config = dict(
    n_kv_head=2,
    d_mlp=512,
    vocab_size=2405,
    norm='layernorm',
    norm_eps=1e-05,
    positions='rope',
    tie_embeddings=False,
    init_std_up=0.0448,
    init_std_down=0.00621,
    lr_mult_down=1.5,
    lr_head=0.00828,
    seq_len=512,
)
Each number is 128 + 32 x the weight over its row's rms, rounded and kept within 0 to 255. Layers, rows and columns count from 0. The size above them is the row's rms in percent of the matrix's.

# layer 8 attention output (transposed), 256x256, rms 0.162, rows 107-127, columns 128-255
size [102 100 103  96  98 102  95  99  90  93  98  95  98  94 105  98 102  98  91  95 106]
[[133 112 150 142 145 178 138  94 164 153  68 110 141  86  77 139  75  80  78 140 147 136  99 134 138 150  70 158 128 114  80 145 140  95 182  69 112 150 133 141 129  95 137 131 121 143 133 149  94 135  78 123  97  93  94 123 166 136 156 164 104 138 132 122  91 153 152  86 138 201  99 142  86 161  81 197 148  95 130 115 119 162 179 166 193 125 145 143 131 148 155 106  97 141 124 120 126 135  89 154 214 190  93 133 118 146  83 123  87 124 134 120 166  74 122 129 128 133  83  82 134  97 149 155 164 122 110  44]
 [123 154 174 120 115 106  90 124 130 107  99  94 130  57  99 145  81 139 151  74 113 154 137  61 130 108 162 155 149 135 109 151  96  44 179 180 115 132 141 115 112 155 160 174 109 151 141 129 124 165 246 108 154  47 177 119 177 121 133  74 126  65 103  87  63  61  47 137 122 146 163 124 108  97 179  92 128 142 100 154 130 156 105 116 116 154 136 166 111 124 174 150 110 163  85 207  56 101 200 146  71 106 119 152 109 143 121  74 121 141 192 123 116 126 166 135 138 207  86 156 123 119 137 124 141 110 132 133]
 [145 120 130 166 195 172 158  92 165 139 124 135  63 107 122 127  49 156 154  93 175 139  95 150 133 108 123 128 122 114 167 120  78 123  39 103 110  94 132 139 139  44 119 114 150 146 140 100 165 212 111 155 129 148 137  82 166 116 135 110 140 126 153 128 144 204 198 149 168 123 120 129 145 112 161  77 121 128  85  82 113 151 122 167  75 148 137 147  98 108  87 150 123 198  85  79 106  97  95 132 102 135 121 142 183 157 123  84 123 133 164 139 136 153  79 102  90 153 141 164 119  77 129  91 205 111 142 165]
 [101 138 232 187 105 151 154 128 140  44 128 133 161 141 113  97 128 146 203 148 129  95 145 144 123 110 165  48  92  95 160 107 153 143 125 167 110 189 114 111 121 144 110 103 108 123 150 119 137 161 116 117  98 189 129  52  95  95 108 157 170 170  91  86 145  92 214 142 104  91 133 134  92  97 103 137  98 138 118 129 103  61 118 149 152 108 133 116  98  92 171 137 129  78  96 156 124 114 188  59 178 103 126 169 105  80 137 158 119 156 168  98  65 127  84 114 167 121 109  97 121 105  89 134 125 155 178 116]
 [101  73 210 161 141 127 153 139 148 184 151 174 130 129 119 125 135 137 176 111 111 167 137 153 171 150 127 143 153  44 106 125 120 164 160 122 143 118 194 154 122 203 160 168 134 102 147 144 155  82 134 100 107 208 154 150  91 164 120  87 105 165 127  95 113 162 111 141  65 130 144  55 126  81 120 148 162 116  98 164  90 148 110  93 154  87 194 115 156 118  95 127 152 131 138 174 127 117  96 101 149  79  84 153  84 158 119 108  94 100 157  87 151  85 127 182 150 157 131 112  89 160 187  86 100 116  60 109]
 [194 127 201 103 148 161 106 166 105 138 121 109 103 115  46 152 127 108 188 119  99 162 113 141  99 161  94 152 100 142 129  91  84 112  91 110 154 118  72 176 148  97 154 127 137 136 154 136 139  89 111 168 149 156 136 176 157 185 154  82 136 118 135 151 122 140  68 141  86  88 150 147 137 115 177 130 151 165  82 132  77  92 135  81  90 153 115 119  94 155 114 122 105  76 126 117 131 155  83 127 175 117 140 131 103 132 124 166 111 117 180  89 105 131  89 143 107   9 127 164 109 165  86 120 131 160 158 104]
 [165 152 132  79  48 116 115 150 153 125  98  97 117 130  40  88 178 144  83 147 118 105 133 124 183 192 166  94 111 115  77 118  80  96 116 119 127  88 139 131 140 176 110 102  69 131  90 142 186 121 111 133 155 116 100 112 141 137 176 121 149  99 144 196 156 111 137 159 147 105 119 131 118 101 102 119 103 141 119 156 155  78  34 142 187 173 145  78 123 160 155 102 129 196  94 128 175 106 106  76 129 143  98 107 110 117 167  83 202  98 145 109  87 162 192 149 139 159 109  92  97 132  96 169 130  92 185 125]
 [135  99 139  97  98 143 132 145 121 143 138 178 139 112  84  98  65 148  73 112 196  81 132 126 156 185 118 103 133 150 160 171 128  75 193 155 122 180 114 154 140 155  85 123  85 112 113  82 110 146 154  87 136 118  81 125 147 110 141 126 150 129 214 196 157 162 175 141 124 131  98 182 153 161 121 135 101 126 133 164 113 194 106 114 112 166 131 150 154  88 160 148 102 155  97 106 107 119  54 146 129 169 195 180 147 117 108 124 127  89 133  89 145  89 106 130 102 152 213 145  62  90 105 147  81 122  80 100]
 [ 70 170  87 135 149 129 133  81 179 109 152 134 109 195 154 193 126 147 172 114 179 114  57  91  96 127 153  54 122 128  99 171 118  85 112 101 157 108 109 174 190 132 124  95 112 139 229  78 112 117 199 106 131 176  75 113 150  99 108 111 106 159 124 119 137 153 133 111  96 142 120 140  99 132 179  76 137 102  95 130 144 103 172 110 104  89 124 150 150 194 114 115 116  68  95  81 138 120  51 134 155 161 182 110 113 112 114 107  75  91  98 110 118 106 183 164 113 112 132 120 150 139 117 123  97 165 110 175]
 [146 136 151 120  92 115 170 156 140 108  95 159 111 196 129 156 111 168 152  88 132 133 115  71 132 113 131  43 153 122 116 151 168 151 140 120 124 176  91 154 135 124 125 118  60 150 108 189  93  99  99 100 132  90 152  71 129  99  45  81 112 160 104 121 121 158 103 100 193 100 130 112 120 103 162 138 105 102 132 178 114 102 138 134 114 105 146 130 150 159  93 214 149 122 121 124 164 159 162 101 125 151 136  84 187 146 107 137 185 110  69  74 121 137 106 128 111  73 102 189 148 122 125 130  79 115  57 113]
 [204 102 157 147 150 134  56  79 116 116  76 143 126  71 161 154 159  94 202 138 120 137 127 113 148 153 106 129 181 146 119 144  99 207 144 118  83  96 115 102 148 166 124 113 149  82 104  73  97 157 113  95  95 124  89 123 131 167  99 101 180 160 199 113 166 100 118 117 133 109 117 116 176 155 150 160  67 130 119 124 136 134  60 132 155 133 105 108 135 138 143 157  94 184 159  91 111 163 184 155 174 155 224 160 176  96 137 128 118 132 141 117 106 113 105 127 142 184 133 130 176  83 114 140 136 118 177 133]
 [170 131 159  97  93 137 171 159 107 147 153 161 173 127  69 176 134  94 111 140 109 143 163  78 171 164  92  80 128  49 147 168 129 134 101 101 121 169 182 107 112 186 112  92  91 156 111 112 127 138  68 148 138 130 117 131  81 131 202 103 116 102 118  60 165  86 150 196 164 138 155 149 151 113 128 141 158  75 101 114 153 106 141 147 151 148 132 150 153  87 110  51 101  75 169  96 111 159 140 126 156 108 141 125 159 108 122 117 162 146 122 175 122 193 145 156 137 136  99 120 126 123 140 106 118  97 255 110]
 [103  87 124 156 134 149 144 164 134 108 176 178 105 118 131 186 177 158 101 123 109 165 110 192 116 151  75  94 128 168 121 135  86 147 197 135 147 121 108 130 116 124  74 143 183 113 106 108 155 111 152 138 124 136  84  78 145 192 152 249 148  96 106 143  66 137 101  97  69 116 115 173 147 133 152 117 155 132  96  98 147 135 133  95 149 106 187 143 161 119  77 133 150 112 189 123 126 130 159 145 175 138 133 144 116 138  90 116 175 158 152 137 117  98  98  86 123  47 139 101 126 127 107  37  78 118 143  89]
 [104  70 173 154  98 172  69 128 149  96 113 203 151 145 120 212 122 189 107 149 141 113 133 108  83 114  85 152 149 103 120 137 107  66 108 107 145 155 143 116 173 140  82 170 140 130 130  93 123 147 146 108 121 152 114 139 131 101 166  83 142 123 204 135 147  97 153 164 128 106  98 107  88 110 113  87 129 130  93 102 144 175 163 147 140 105 141  82 154 136 123 140 166 109 117  37 128 101 108 146 171 176 125 107 211 150  64  78  36 120 142 101 144 141 115 176 146  97 155 114  98 172 186 122  89 126 106 153]
 [126 164 200 129 144 148 135 143 135 109  91 116 107 136  74 138 170  55 103 159 199 135 110 190 131 128 122  62 102 188 132 165 112 136 126 117  96 140  63 135 129 153 143  67 177 122 126  75 151 139 125  93  82 141 129 108 145 106 109 122 149  98 176 202  39  85 110 128 128 120 110 138  45  95 135  84 101  81 132 167 136 106  88 118 154 182 107 125 102 118  99  98 109 159 134  81 115  76 157 141 154 139 172 134 151 166 217 108 154 174 145 101 113 116  96 106  75 148 121  84  80 152 145 152 104 134 149 117]
 [140 102 131 136 175 130 202 101 145 185 112 131 170 167 213 151  91 135 127 118 150 176 134 130 143 107  87 147 173  75 147 102 114 101 132 155 128 166 184 102 136 138 143  91 143  92 141 149 112 151 122 135 135 132 161  91 138  62 132 120  94  97 125 112 135 177 116 143 116 116 135 106  87 121 103  80 111 116 109 134 115 133 214 154  93 159 164 141  51 162 139 106 160 144 141 137  85 127  70  98  57  76  67 114  90  93 129 138 108  88 129 117  75 109 151 184 149 133 115  95 129 120 113  78 101 161 154 177]
 [ 87 122 105  66 126 122 175 137 122  85 117 155 149 141 122  81  50 132 155  92 100 146 166 130 118 104 142 121  99 166  98 123 103  51 177 121 171 112 112  72 138  94 116 141 121 154  88 164  92 172 151 132 113 106 121 197  97 166 132 101 153 102 146 191 172 210 135  79 133 158 213 112 115 135  87 143 179 181 121 128  94  97 127 122 176 182  25 168 134 153 155 152 154  90 122 101 138 135 153 115 110 135 117 116  89 164 158 137 126 108 103  81 114 157 134 121  93 150 107 150 208 154 120  97 158 108 155 168]
 [169 182 118 149 118  96 169 148  96  94 136  94 118 186 167  79  99 101  65 209 155 139 137 105 149 136 165 172 120 170 111 155 102  96 125 165 175 144  90 125 155 120 108 114 115 149 126 126 103 122 132 154  85 145 130  94 126 141 132 101 187 118 182 192 163 109 121 110 136  68 102 130 141 185 107 137  77 121  55 112 132 190  83 140 113  99 110  99  70 159 145 148 108 157 138 145  87 115 109 103 127 127 192 145 132  72  77 105 201 142 150 107 103 143 106 163 107 221 143  85 165  92 105 179 116 137  91 140]
 [134 120 153 148 150  92 124  99 126 142 120 108 176 119  98 163 114  91 171  83 105 101 132 145  71 106 127  99 167 100  76 108 139  95 114 119 136 110 118 109 135 181 116 177  88 161 138 107  95 154 143 132 153 106 111 128 119 104 110 142 147 118 128 143 144 133  94 104 149 111 100 164  96 146 135 130 107 115 155 117 103 179 135 117 114  84 104 120  94  96 111 101 173 145 110  67 120 104 123 115 177 101 137 174 145 104 112 198  68  63 122 138 117 139 116  92 114 165 151 119  95 131 178 140  92 100  38 127]
 [133  43 131  59 102 168  94 152 142 148 153 184  86 133 109 142 111 127 112 129 149  89 135 126 112 119  88 102  88 131  61  82 176 146 113  89 142 113 146 153 169 172 108 168 170 150  99 120 166 135  74 128 118 105  91  96 126 124 100  94 124 112  71  91 117 146 236 116 156 118 126 118 143  94 170 127 156 117 162 123 131  50 145 115 120 145  96  85 116  72 107 153 135 135 127 116 154  90 148 111 154 162 117  81 143 171 117 120 118 154 123  62 110 130 176  77 109 156 137 111 169 123 157 130 159 114 210 142]
 [133 129 124 205 185 136  65 115 101 139 167  98 176 133 153  57 184 149  68 154 129 138 172  52 126 122  65 172 131  63 117 107 142  56 120 142  97  64 119  82 129 132 113 159 145  86 120 153 121 132 141  99  86 149 112  88 121 140 144 124 112 140 115 151 193 112 141 179 153 145 153 113 141 161  90 104 105 178 127 135 169 174 148 121 116  77 111 143 124 150 105  78  99  82 185 156  98 181 127 150  67 124 109  89 110 170 140 154 192 161 110 101  72 123 110 154 121 162 136  95 141  93 170 152 117  90 118 101]]
# layer 8 attention value, 256x256, rms 0.118, rows 108-127, columns 128-255
size [ 96 102  93  98  99  94  96  91  91 100  95  97  94 102 101 102  99  91  91 100]
[[147  72 202 166 159 178  60 140 136 119 179  97 107 155 114 104 140 160 146  80 133 117 169  97 108 147 142 184 146 170  89 150 140 107 165 138 161  47 159 129 165 148 113  89 159 134 181  99 123 160 175 146 153  99 142 133 134 101 117  93 171 174  97 110 157 116  22  98 107 134 154 137 104  74 119 124 121 133 135 134 109 142 106 249 133 108  95 197 102 118 134 132 143 137 158 142 112  89 166 132  93 154 180 152 100  65 108  74 145  80 154 110 135 172 104 114 116 161 116 115 176 152 114 134 129  72 112 116]
 [106 112 132 136 154 143 135  67 182 140 100 120 119 112 143 107  86 104 137 133 150 114 132 112 153  98  91  86 115 172 122 168 115 138  60  43 110 165 139 123 126 160 152  92 175 100 111 131  81 174  95 117 155 132 145 117  91  91 192  84 162 156 166 183 102 147 120 174  95  79 174 178 137 135 102  94 100  90 148 156  81  94 177 190 112  52 147 131  97 224 158 159 121 120 129 137 186 112 161 173  81 129 115 195 118 133 106 147 172 110 154 149 127 120 162 158 110 173 149 145 144 110 132 114 133  65  81 175]
 [149 141 151  99 139 158 147 167 121  97 112 107 126 118 163 147 145 114 151 113 105 128  27 163 131  96 164  90  99 157 185 116 139 132 132  80 145 135 163 182 135  92 136 182 119 156 168 118 154 181 150  87  80 157 174 150 156 130 115 100 148 125 110 166 176  66 166 116  95 137  97 145 108  94 112 115 121 105 182  89  79  75 166 122 167 127  91 107 126 177 143 120 130 140 161  63 152 159 162  78 175  94 137 118 119  93 150 172  69  78 175 100 108 157  85 110 189 112 171 131 110 107 190 145 121 135 185 152]
 [121  99 184 173 140  71 134 153  86 154  94  95 152 132 106 116 135 175 112  64 118 149 103 125 158 177 170 163 144  65 138 106 146 212 171 111  86 140  60 206 128 121  89 123 105 122  64 128  83 112 153  69 124 172  63 183  83 107 158 168 113 141 144 146 155 122  90 141 154 103 150 109 166  80 168 132 141 103 154 130 136 107 128  72 182 113  93 113 119 149 100 127 105 152 160 150 140 202 168 182 152 154 139  95 161 120  86 128 126 103 145  76 113 121 105 105 123 152 154 128 109 185 128 134  56 107 121 125]
 [178 143 181  71 145 119  86  78  90 176 174  51 113 123 126  93 118  84 106 154 147 107 123 135 161 120  97  93 139 122 170 116 111 128 115 122 214 122 119 116 109 101 127  87 128 108 125 103  95  78 147  83 120 140 160 127 199 149 151  84 159 138 121 138 107 160  95 120 108 139  95 120 176 106 180  78 134 105  68 109  88 151 148 136 124 107  97 162 151 127 133 113 125 186 160 163 222 179 131 111 116 121 153  65  88 148 109 114 148 153 107 167 198 126 141  85 106  85 116  94 158 158 122  75 153 158 151 128]
 [150 207 146 109  78 178 145 124  71 110  82 105  89 147 124 146 119 162  99 145 139 132 113 136 144 136 149 117  67 153  88  94 139  80 169 132 161  73 198 117 154 179 129 132 146 146 144 147  75  86 198 127 131 160 103 138 173 153 144 120 127 134 145 107 110 132 123 113  93 151 179 186 121 156 142 112 131  95 153 135 142 174 150 102 106  90 140  96 102 134 148  74 133 157  68 201 102 153  60  79 156  94 164 158 106 206 140  87 130 146 155 150 120 167 133 102 123 121 141  62 136  89 149 154 159  87 174 141]
 [127 172 139 150 159 110 108 142  94 157 144 139 151  80 116 150 108 165 110 142 157 125  98 119 142  95  97 182 100 165 106  97  74 103  85 116 124 136  88 154 160 165 184 113  70 121 106  58 142 101 113 166 169 135 101 162 189 104 169 112 122 171 133 143  98 130  92  81 152 152 114  98 135 182 158  82 145 162  99 140 108 146  88 113 143 162  79  97 161 126 144  86 129 104  85 157  69 109 156 104 144 193 143  65 101 117 125 148 146 110  81 162 130  86 136 157 120 164  49  90 105 144 127  87 105 104 106 177]
 [ 89  78 117 113 138  78 117 196 120 122 130 110  60 187 188  91 134  86 127 121  68 153 129 166 157  74 105  68 166 118 186 173 103 155 175 143 160 111 155 165 187 150  99 149 132 137 199 138 125 114 118 144 186 128 128 106  84 114 135 149 128  72 192 122 174  96 104 143 129 112 146 140 123 188  94 110 101  96  91 115  54  88 106 164 145 158 159 131 111 174 114 142  79  76 100 132  89 105 130 154 192 153  67 154 169 127 145 118 117 114 183 161 151 181 102 147  50 155 113 152 106 161 122 114 108 166 126 149]
 [141 115 113 133 125 114 115 130  54 150 135 117 110 177 124 136 153 160  98 124 152 147 134 132 164 144 163 196 123 123  58 133 162 148 129 131 125 105 166 111 134 131  87  84 197 143 157  66 143  90  82 158 148 148 145 129 142  91 160 127 138 115  88 118 123  75 163 142 151 107  90 103 117  96 157  97  99 162 175 128 151  85 101 112 144  97 203 102 175 143 113 178 104 161 133 127 137 153 162 155 129 154  56 173 117 158 106  80 156  85 156  95 111  99  81 128  45 139 119 127  96 105 144  91  51 115 110 137]
 [127 157  77 100 141 151 124  77 157  89  91 158 122 116 190 127 180 158 106  74 106 106 138 117  73 114 117 126 104  96 117 155 131 134 114  95 146 144 172 132 164 142 133 180 103 114 108  99  58 134 149 170 181 146  71 113 151  95 150 106 132 114 117 194 172 116  33 136 140  96 106 156  62 117 161 129 123  80 129 120 213 199 107 132 128  79 140 140 123 113 146 169  72 156 139 158 165 134 101  91 105 134  98  94 114  96 139 178 132 140 114 104 146 110 121 145 122  89 159 156 245  81 160 161 109 155 143 119]
 [116 176 171 138 136 125 180 160 149  82  59 143 168  88  94 125 137  93 158 149 129 116 171 137 128 133 138  65 173  71  86  80 141 117 147 168 117 170 182 180 124 152 139 116 103 152 178  80  89  98 174 176  42 111 143 125 133 147 121  88 115 118 125 168 137 127 170 175 112 157  94 133 139 134  80 145  68 142 102 142 189  42 140 117  97 129 147 124 147 183  50 101  90 113 114 136 124 143  82 165 119 172 141 131 116 187 102 143 125 164  97 111 100 158 157 140 206  99 103 137 115 117 125 186 119 105 225  70]
 [134 151 107 176 154  89 149 131 160 143 156 137 112 125 138 120 168 115  80 160 125 194 162 131 120 107 133  96 139 117 117 113 158 171 140 112  89 178 102  94 100 113 140 135 126  85 116 155 108 100 114  75 179  64  94  57 170 162 155 194 142 117  97  87 130 142  97  77 154 156 123 105 115 160 149 151 189 142  91 110 156  94  94  55 167 116  84 172 131 111  65 137 159 122 110 106 135 116 133 109 112 128 161 110 156 118  78 168 161 133 106 196 119 122 139 109 164 182 113 116 147 183 125  93  99 131 113 111]
 [167  97 132  88 156  97 128 145 113 126 114 160 111 159 114 135 129 142  77 136 157  85  82 114 116 129 112 161 168 109 194 143 100 101 127 167 118 144 145  89 155 114 154 160 207 113 118  81 113 118 126 142  79 131 128 129 180 115 130 107 143 136 145 185 107  98  65 113 153 126  96  99 145 137  93 168 119 133 125  81 105 107 150 155 160 105 107 159 120 180 199  51 129  95 113 126  97 150  54 142 123 209  83  75 101  98 196 131  94 131 155 135 147  75  98 187 184 147  80 121  96 144 100  89 162 132 106 167]
 [123 174  91 139  81 167 111 101 120 115 104 112  84 119 156 125 137 139  91 160 198  68 107 160 140 137 118 119 132 143 158 114 115 145 115 153 142  92 145  59  52 129 150 119 135 143 150 144 155 169  80 158 174 117 146  89 108 133 128 111 148  88 124 221 152 156  83 123 175  97  99 133 150  67  82  84 145 113 122 139 108 119  87 115 144 117  81 128 100 105 139  91 112 205 127 214 134 125 113 123  64 138 130 133 146 138 167 114 160 173 129  68 107 113 105  91 143 190  91 155 157 118 167  90 146 103  99 148]
 [159  91 165 169 145 154 178 171 151 170 115 159 116 142 161  82  76 135 131  94 192 168 126 159 140 175  92 197  95 169 107  88 112 131 194 168 172 117  41  96 139 118  89  65 144 153 180  76 160 167 126  95 196 143  88 156  72  69 107 106  93 145 129 138 144 154 107 128 169  92 120 131 160 142 177  71  84 145 145 100  99 104 136 105 145 138 124  94 139 206  95 137 142  92 109 120 145 162  98 167 151 110 150 101 115 102 137 145  61 132 118 184  72 151 167 147 128 126 135  83 110 125 144 123 141 187 176 101]
 [127 125  95  66 158 130 130 127 106  95 190 141 160 175 128 118 129  92 145 111 114 131 156 133 165 163 114 147  91 202 127 120 146 130 121 100 131 147 120 129 185 132 109 146 163 140 145 234  97 145  94 115  69 151 152 160 112 148 145 127 131 123 124 138  61 140 122  81  62 114 152 156 142 145 164 139 114 115 176  77 120 108 172 153 181 145 117 145 132  97 125  81 186 108 130 111 159 126 126 133 107 131 149 145 112  76 107 115 145 135 141  94 126 132 108  60 143 123 111 129 127 164 129 145 174 140 118  83]
 [125 175 139 118 120 181 113 128 126 139  87  75 138 139 180 148  60 140  96 175 127 105 115 179 109  82 143 191 108 189 142 117 134 144 126 140 136 124 114  91 121 112 159 170 129 144 141 192  96 142  44 120  88 163 119 187 107 157 111  67 102 166 155 116 139 120 159 135 163 132 121 127 116 157 101 151 107 162 121  42  92 140 118 110 125 141  80  87 105  64 114  81 144 117 151 146  95 132 164  82 101 159 113 147 149 138 119 101 137 136 129 120 147 125 108 129  90 116 152 108 165  90  89 101 129 130  85 156]
 [ 70  76  71 139 152  84 123 137 151 156 108 132  79  88 122 115 112 120 132 151  99 115 110  82 137 134 144 139 140 132  86  94 117 131 125 128 122  89 131 129 148 181 186 174  84 153 166  39 144 102  73 186 133 106 168  83 139 167 156 129 156 165  82 126 105 128 111 119 191 120 109 187 158 148 159 166  86 142 158 145 101 163 177 128 170 122 148 134 212 108 145 106 110 105 135  97 131  89 112 116 147 142 127 131 162 173 101 165 119  85  91  68 147 100 147 118 128 170 114 185 130 118 200 184 137 158  41  85]
 [169 124  70 158 115 137  93 130 114 136  93 240 122 129  83 185 108 176  69 133 119 176  91 143 115 161 142  77 165 106 102 118 133 161  64  91  98 190 148 199 102 159  97 140 172 115  93 136 117  97 144 151  90 129 121  58 156 152 151 121 133 153  99  92 146 140 148  84  98 150 135 168 121 141  88 160  78  97 145 102 152  76 152 186 138  88 173 156 112 145 140 124 176 116 131 138  98  72 179 120 145  92 103 141 126 155 130 166 160 154 147  53  83 113 132 163 159 139 143 153 140 123 171 117 115  35 145  97]
 [117 135 161 175 184 119 107 163 109 113  83 121 135 135 135 157 121 131  82 132 163 118  93 126 104 186 110 199  99 135 165 161 126  95 140  94 151 119  96 148  87  74  95 182 134 118 109 181 135 199 126 152 123 157 128 192  60 190  69 138  91  96 189 140 170 114 139 186 133 126 159 137 159 118 158 120 151 145 108 119 175 138 134 110 186 103 117 127 152  91 172 133  95 110 120 139 112 119  54 136  83 103 123 101 128  91 141 171 152 154 120 107  67  77 100 162  97  81 176  94 138 116 130 151 145  41 126  65]]
# layer 8 attention query, 256x256, rms 0.111, rows 128-134, columns 128-255
size [122 114  94 105  98  97  98]
[[126 119 128  87 110 145 131 163 124  49 126 119 137 117  97 171 128 134 131  86 179 162 136  93 127 134  70 169 121  91 148 109 111 159  75 179 164 136 149 132 186 113 138 134 143 134  63  92 179 140 153  93 136 123 109 161 153 126 143 154  95 128  82 162 111 122  49  74 132  84 140 140 148  98 225 136 141 112 102 149 114 109 146 125 126 154  91 122 174  99 122 104 145 113 156 117 121 125 113 121 152 104  98 112 134  64  69 169 163 141 156 102  96 183  91 152 163  95 127  94 118 111  74 143 127 143 180 158]
 [141 157 122 122 103 128  74 119 138 133 150  82 178 195 149 109 169 122 105 102 123 132 130 107 172 142 200 157  97  68 141 123 136 102  22 147  86 127 118 110 143 131 149 173  86 136 144 183  73 113  66 114 121  97 150 103 115 107 150  52 119 129 125 138 139 131 176 180 103  97 159 116 128 102 140 122  94 111 117 133 101 141 144 118 122 140  80 153 150 167  95 138  93 137 161 132 115 154 107 120 137  98 160 162 132 115 116 156 191 166 152  86  96 149 129 122 173 113 130 131 109  89 117 158 101  96 135 123]
 [122 119  93 160 122 149 100 134 163 192 109 157 137  99  63  85 113 127 134 211 148  52 114 147  93  78 132 116 151 184 133 106 104 154 204 174 130 161 144 119  84  87 104  81 136 107 181  89 152 115 132 102 153 133 151  98 171 139 127 177 109 164  90  88  89 171 133 105 147 168 122 128 143 148 162  79  87 127 119 151  87 140  97 123  93 117 145 121  87 172 144 124 137 140  84 110 136 108 153 108  82 147 116 115 130 163 133 146  33 110 130 145 138  89 148  88  78 112 154 132 171 198 167 123 110 169 130 149]
 [149 105 176  87 122 133 108 150 126  60 155 144 116  90 111 174 144 152 120  94 133 167 137 107  37 152  89 121 134 100 150  94 107 117 101 124 142 160 148 147 135 120 122 139 149 122  95  99 137 171 151 117 139 119  86 145 138 149 149 184 101 139  98 144 105 125  63  87 152  71 105  90 140 103 212 170 111 141 112 121  94 121 158 169 121 147  76 108 153 139 160  56 130  93 117 114 130  94 184 173 155 100 127 151 114 151  88 137 190 162 154 139 144 163 102 171 160  78  83 115 164 154 106 143 101 166 111 171]
 [123  85 148 107 124 128 174 188 129  63 177 134 114 111 126 151 141 137 150 117 192 197 147 179 156 109  76 144 153  92 122 172 107 169 146 173 124 116 144 122 152 138 114  91 173 125  68  97 153  76 150 150 123  55 205 158  88 124 134 173 104 115 140 163 149 122  73  91 102  61 140 141 102  82 179 162 190 111 146  91 144 126 109 122 123 117 149 150 148  73 115 129 109 121 151 128 110 127  81 146 156 141  86 160 124  30 115 141 164 102 160 139 108 127  94 186 194  98 140 150 139 102  86  63 118 124 145 156]
 [153 175 129  68 101 116 103 118 133 182  97 100 130 135 103 110 174 104 120 103 137  99 127 124 198 128 188 118 136  93 136  83 133  94 141 112 118 120 111 127 104 197 154 140 149 144 125 143  82 127 115 125 131 114 173  76 139 105 130 142  43 142  95  96 132 135 133 144 146 152  79 142 150 117 158  70 131 132 101 174 145 223 120 116 145 125 128 108 123 147 129 138 172 150 162 120 127 173 121 156 105 152  62 149 117 105  75 165  99 109 122 111 127 127  84 140  78 104 172  99 125 113 178 117  66 151 123 136]
 [139 140 109 121 116 129 107 138 138 131 128 138 147 165 129 101 154  75 124 111 111 139 112  98 172 181 149 118  68 135 150 115 154 129  65 176 155 103 131 160  75 129 125 162 123 161 123 173 151 148  74 139 162 200 147  80 161 117 132  65 117 157 119 112 107 155 223 180 131 122 158 146  92 115  90 144  73 105  95 145 127 179 154  86 120 144 132 170 186 209 110 131  84 182 156 148 135 104 108  78 102 117  97 131  76 155 137 157 189 174 103 109 121 118 107 140 167 162 136 108  93 123 153 198  53  88 127 141]]
# layer 8 attention key, 256x256, rms 0.113, rows 128-133, columns 128-255
size [120 101  88  93  94 104]
[[155 119 124 118 167  68 188 189  77 103 141 151 143 121 116 185 139 143 113 182 166 149  62  82 142 149  50 135 131 130  96 120 110 131 140 142 140 160 182 159 132 133 157  61 152 109  71 125 127 124  87 160  89 128  72 142 116 146 151 135 109  64 116 155 123  55 109  73 113  94  90 163  87 123 227 115 121 135 146 150 137  91 101 112 135 141 142 168 161 101 146  86 133 185 121 130 134 129 130 147 150 178 132 111 170  54 142 108 120 136 109 154 139 162 107 135 173  99  85 113  92 114  81 104  62 185 118 161]
 [161  89 105 164 147 122  60 126 134  89 149 116 164 170 169 151 112 151 117  83 186 101  97 119 150 133 146 119 134 106 150 172 156 203  90 132 107  96 125 123 176 142 127 146  95 117 114 172 143 139 119 170 168 160 175 114 119 134  79 138  94 126  82 169 116 120 107 118 160 176 147 105 122  70 109 135 129 132  74 179 155 182 132 152 110  82 169 186  92 163 149 150 114  96 130 120 128 134  64 124 101 127 143 150 114  82 141 123 108 233 120  76 137 115  88  74 137 250 125 113 134 135 134 142 161 107 159  95]
 [109 149  99 188 133 153  84 138 157 150 146 135 143 140 107  78 116 119 142  96  92  86 152 153 111 107 145 117 124 134 147 187 109 190 136  67 110  74 114  99 152 156 135 192  92  92 147 125 125 102 128 142 146 152 130 119 119 120 133 128 168 152 156 123  72 114 108 211 158 180 132 138 161  85  77 175 109 159 119 151 139 146 146 126 163  56 117 138 151 134 102 193  82  83 141 116 123 138 114 155  95  87 129 131 112 149  43  69 120  81 147 101 159  92 192 137 152 199 153 120 112  95 172 148 152  92  92  71]
 [104 166 102 105 145 137 158  85 113 163 157 120 143 115 100 109 186  87 143 158 120 136 151 161 126  94 142 105 116 152 146 102 112 145 102 175  74 101  99  95 147 115 100  70 148 133 184 181 115 136 123 118  52 157  48 151 120 139 123 123 187 131 114 162 115 135 143 153 122 111 154 131 139 145  66 162 148 105 175 156 113 110 153  90 173 107 176 120 120 133 146 126 136  94  88 136  65 128 139 117 100 134 169 149 203 121 116 193  72  72 112 156 140 127 141  95 196  79 142 148 108 103  79 136 131 161 107 154]
 [128 133  89 172 121  90 147 179 123 137 204 145 129  81 134  98 148 202 152  85 134  54 102 118  72 148  56 171 124 151 174 134 112  93 140 120 148 159 144 148 143 131 147 129 140 118 116  63 116 145 105 175 100 149  97 174 152  76 159 130 154 164 166 186 110 142 162 146 111 107 133 162 116 187 143 137 140  79  96 140 116  48 151 192 154 111 137 184  69 131 110 154 154 127 129 110 144 104 172 115 161  56 165 125 112 162 138 137  83  62 169 139  91 107 157 106 121  42 107 141  95 106  96 111 162 129 115 163]
 [115 165 109 150 165 141 150 138 166 122 146 161 119 118 138 132 123 109 187 150 157 171  74 158 118 170 108 165 144 108 127 141 132 134 117 220 164 152 157 119 177 124 159 116 155  78  17 122 182 167 112 128 127 164 118 138 140 129 105  89 176  96 142 189 140 119 133  81 105  57 148 171 113 141 142 163  71  95 166 184 100  95 120 117 114 109  97 158 151  51 160  47 133 223 155 117 142 109  75  98  95 143 131 135 178  83 123 174 173 146  73 171  99 161 148  87 199 105 166  92 112 112  73 119 148 131 144 116]]